From a checkpoint of a small transformer trained on Wikipedia.
Size: 16 layers, 2 heads of 64 (1 for keys and values).
Architecture: RMSNorm before each block, rotary positions, untied embeddings, normalized queries and keys.
Training: a variant of Adam for these matrices, 114M tokens, 4390 steps.
Each number is 500 + 40 x the weight over its row's rms, rounded and kept within 0 to 999. Layers, rows and columns count from 0. Numbers have three digits each. The size before them is the row's rms in percent of the matrix's.

# down: layer 9 MLP down (transposed), 192x128, rms 0.0947, rows 155-168, columns 64-127
# gate: layer 9 MLP gate, 192x128, rms 0.079, rows 156-168, columns 64-127
# up: layer 9 MLP up, 192x128, rms 0.0744, rows 156-168, columns 64-127
down155 100:470509499402484499475485511577533492517464528505554552564452435493520525544465461497427481545512507546557495479530519518469507479471531496477492498463468527505505445412541463478559426537526497
gate156 105:555469489514542466479461549500520569493507482496562445523525469497559492489508524489464570519492452512487462518490434463574500451461458454510496432541465495544465512455427496473528477477475469
up156 105:594497507554429467467560510496420479413556528528469507428572516498473510506564519483456528525510545468502530445499485538523500518455494481539506501476486522510469508483431537550444443434524553
down156 103:521508574557543485575498432507452457517493450535477516509484527513473462550541527472557402465529524521586506434466550589476511431500468458501461511498489496522481522477475518538549534526539476
gate157 095:502476483488472489578539560455484512551483532542521446429449461509473551463512566448519485485533559590488528462526528487499447554565508509549470482469499523527496506457567502450517483461408462
up157 104:513452442480529548479532516471450444468485565498482539543524456452539465506436472541489369574581444465508457550515532539465545537445460508476454579499460415520569477561476536553494525503489527
down157 104:502477492507506478488461442535426512476539511494577507458614495535479498505491474513548512459576542459554533465512494516495559460493473483461522536478514446583505499495541562525473477527424523
gate158 103:506504458510503507489543460499522523512449463487556485513436485444537526534562451530532527603461585530494504515491549448439462473557507451448473454584465475542494473538487477461481459475561536
up158 107:517465531511564547441519504461479536497488514512514532540502430478621460482524569528461462510453505556545544550454489505545456484527459414463517490524514495489483488511523498544525572453480519
down158 103:504437480465542498475544486423522573579488470509569460467525491427504571477483521472510575513529448491538492489540474535440513604567522494449514537512472442479456478550497496521452485494438522
gate159 102:513489482508487389548409467356600510539549506571496541493510471471520436504494536476532459508500528459453495521507510512511456491479486451494540466462468505485544460524501452492506490523551543
up159 096:451519500539487516471576480503461515525509506437510510448547523439511544481472471517534582573414460527464437478521535486548579438521476524551504497533446484542538539500467476532464436423449462
down159 101:463477459552464488511484502495487534522504523534528478426559456513523557523421400528547516532524533465494503544460505479478525463506490531494530531547452511565592462450406483444483475490499472
gate160 101:497435486473553478475508530537481495513385474507549582514482511530459494571559501555530480512559488461500531571547406423420476500444541450496533524497499489512493520432530521530496535489468452
up160 100:566501398382493464523458507453461550462484492502457505447468528449522507538489476468506429454570516532527540469445502468525588459572598479485490493542570468460529478486549528485520525449524512
down160 101:490449528477509565490538488558557547454494594471530464463479530504514517549493487525510499530572478492509501537560540498482543484511467482463464516511441516611472398521459542496482526458469530
gate161 099:437428517513545455529547451466521436484464471558518545441445444532526474531544520554525477502520571540520483518493501389467470507547534486515438442537545482446548470499511489447485563502512511
up161 099:577469493495514510469431503479464496457489525483503455466547481452558524486546584594457471453557569469495521542492541504561459481518501432513478464523520490445503491470534530474499517481457582
down161 095:498487531476411493490472488539457569480540533511461479444600503481512467447476540499456452513526523540532464461519548487551495511451464468536495542570576531472473528533533409533496525482466533
gate162 107:479474514442547427540570565462515535552461477576504502552497523459441413493488538553591564552459488482460531516541488495492483522512535402567476542506459493506508554538484419545539486509470485
up162 106:551468518497491450524462470480509523436440499504497493532418487467481456517576522431532495552525476459487502412447528495455518584551527467423469518552476453450435515453555460478524465502544497
down162 104:497517523502524526456469502529499492438610460493520506440426486559486481549490452459539449518524531576503522525540464593538489465521504518511473497416526516507510582533491427436446445501565505
gate163 103:504453468488471504473439489556467524462485551517516480488495394448507550503426433464584570468473508541567533470529522555575477498480482440469463446536477502566578504556505478515529492537498436
up163 099:551494462466454477491528479438476540507488400469521457471578549490504543559453504450533602489475525492551505512465512514525440545468484491498510496468478535541485447511530427513469485524576495
down163 098:535527425539530539550535526467488523457526565551514555470513507469538567494477493505450507470427453452492510470540472591546526501478566552517498513533555462444487424482509514486520551572522489
gate164 109:513519518484484473607520504503500456484521510525528483526479538514469473524507561513474483507513445502421581562495462478414485524499554483513484462532460549506504487516518493381567493426506475
up164 107:545518546449516467607438549444562415521577528460530532520478533588450529535498587542455496543521514467403487510552399534495517490471513525506483544488562554502538494497530536433508492509463493
down164 102:560458507488507546389460493561435492524443557461529513581548478517551529486547481473505543543553608484571474452522485449475524459476554499517516528549463516445469484476516500626516467515479553
gate165 096:548455518515571453519503489492574540516537520498475475461523464508472510507507530529552555491517526453446526508487494522560519465495547490460488574566538485469488458548534534465488460509500527
up165 101:526522517516504520551500582509491476459457519441540504483514523506519433502510503501507500501446523579467476501522407470463496454463598495531551516412582438451427438451457488521509538518571511
down165 105:503556514456464532445483461493443508558423475538463498482482551479513531471472558438486459565496499613585490466446502505459502437454519501465516495552482560565480572476460594507468459518484482
gate166 102:500515374510534498501570529511508607522516551515488527551505442453443429505431499453506440529466509485511519427493552439484506507529531519530569466524544499509563435501461461512456550454463452
up166 108:504458548500504476494498522492488466484555517515536490460510528468526553516493592488473447548559565498455429508486458503540454530496533460496505464431466577499493478440411534553483437472435515
down166 107:471490423501512506515516504494498456499481490548575428526492467555457548526474441506535455529434512435597568476520508527470495460445457541448517484500478401419527575416531480457469534517515502
gate167 099:435490482507487454496474596468542482493492520496561501549434514503554494485515491445532482552540517592500448529494440438440537482490480455558571436530485493487536449509481515493535488470593555
up167 100:449456451473529477527512531432569467526470510510515517539495485517469546517454455549495463455524498521509474568457505514506483531505492483512462522480496547565526506400519422569526578511434468
down167 099:540463539554507483503487508479470494553509524496429451462425528495454467487503466483479502531464538455544462504541486471431514504456536442525532490446544465536534440517512570495424556415469509
gate168 095:521442526503512539455495525467514498553470502599513535511460461518583507494546514540494572552521547536489442477511538413495567478471553476479500516513521503467486527538484524510503529520505519
up168 099:468468563530554459587450486531505517555499583518486516505547480515503484525422470517557515511525441488384517509523544527544492502533487505526502515509482447540510494488519527534516492496488488
down168 100:482546445517536506492549474500482513506452468491478509550478501551461471565471585598518514502487500531502469491478516490544604518451479438580516515487506499594525422470539479532479526517495415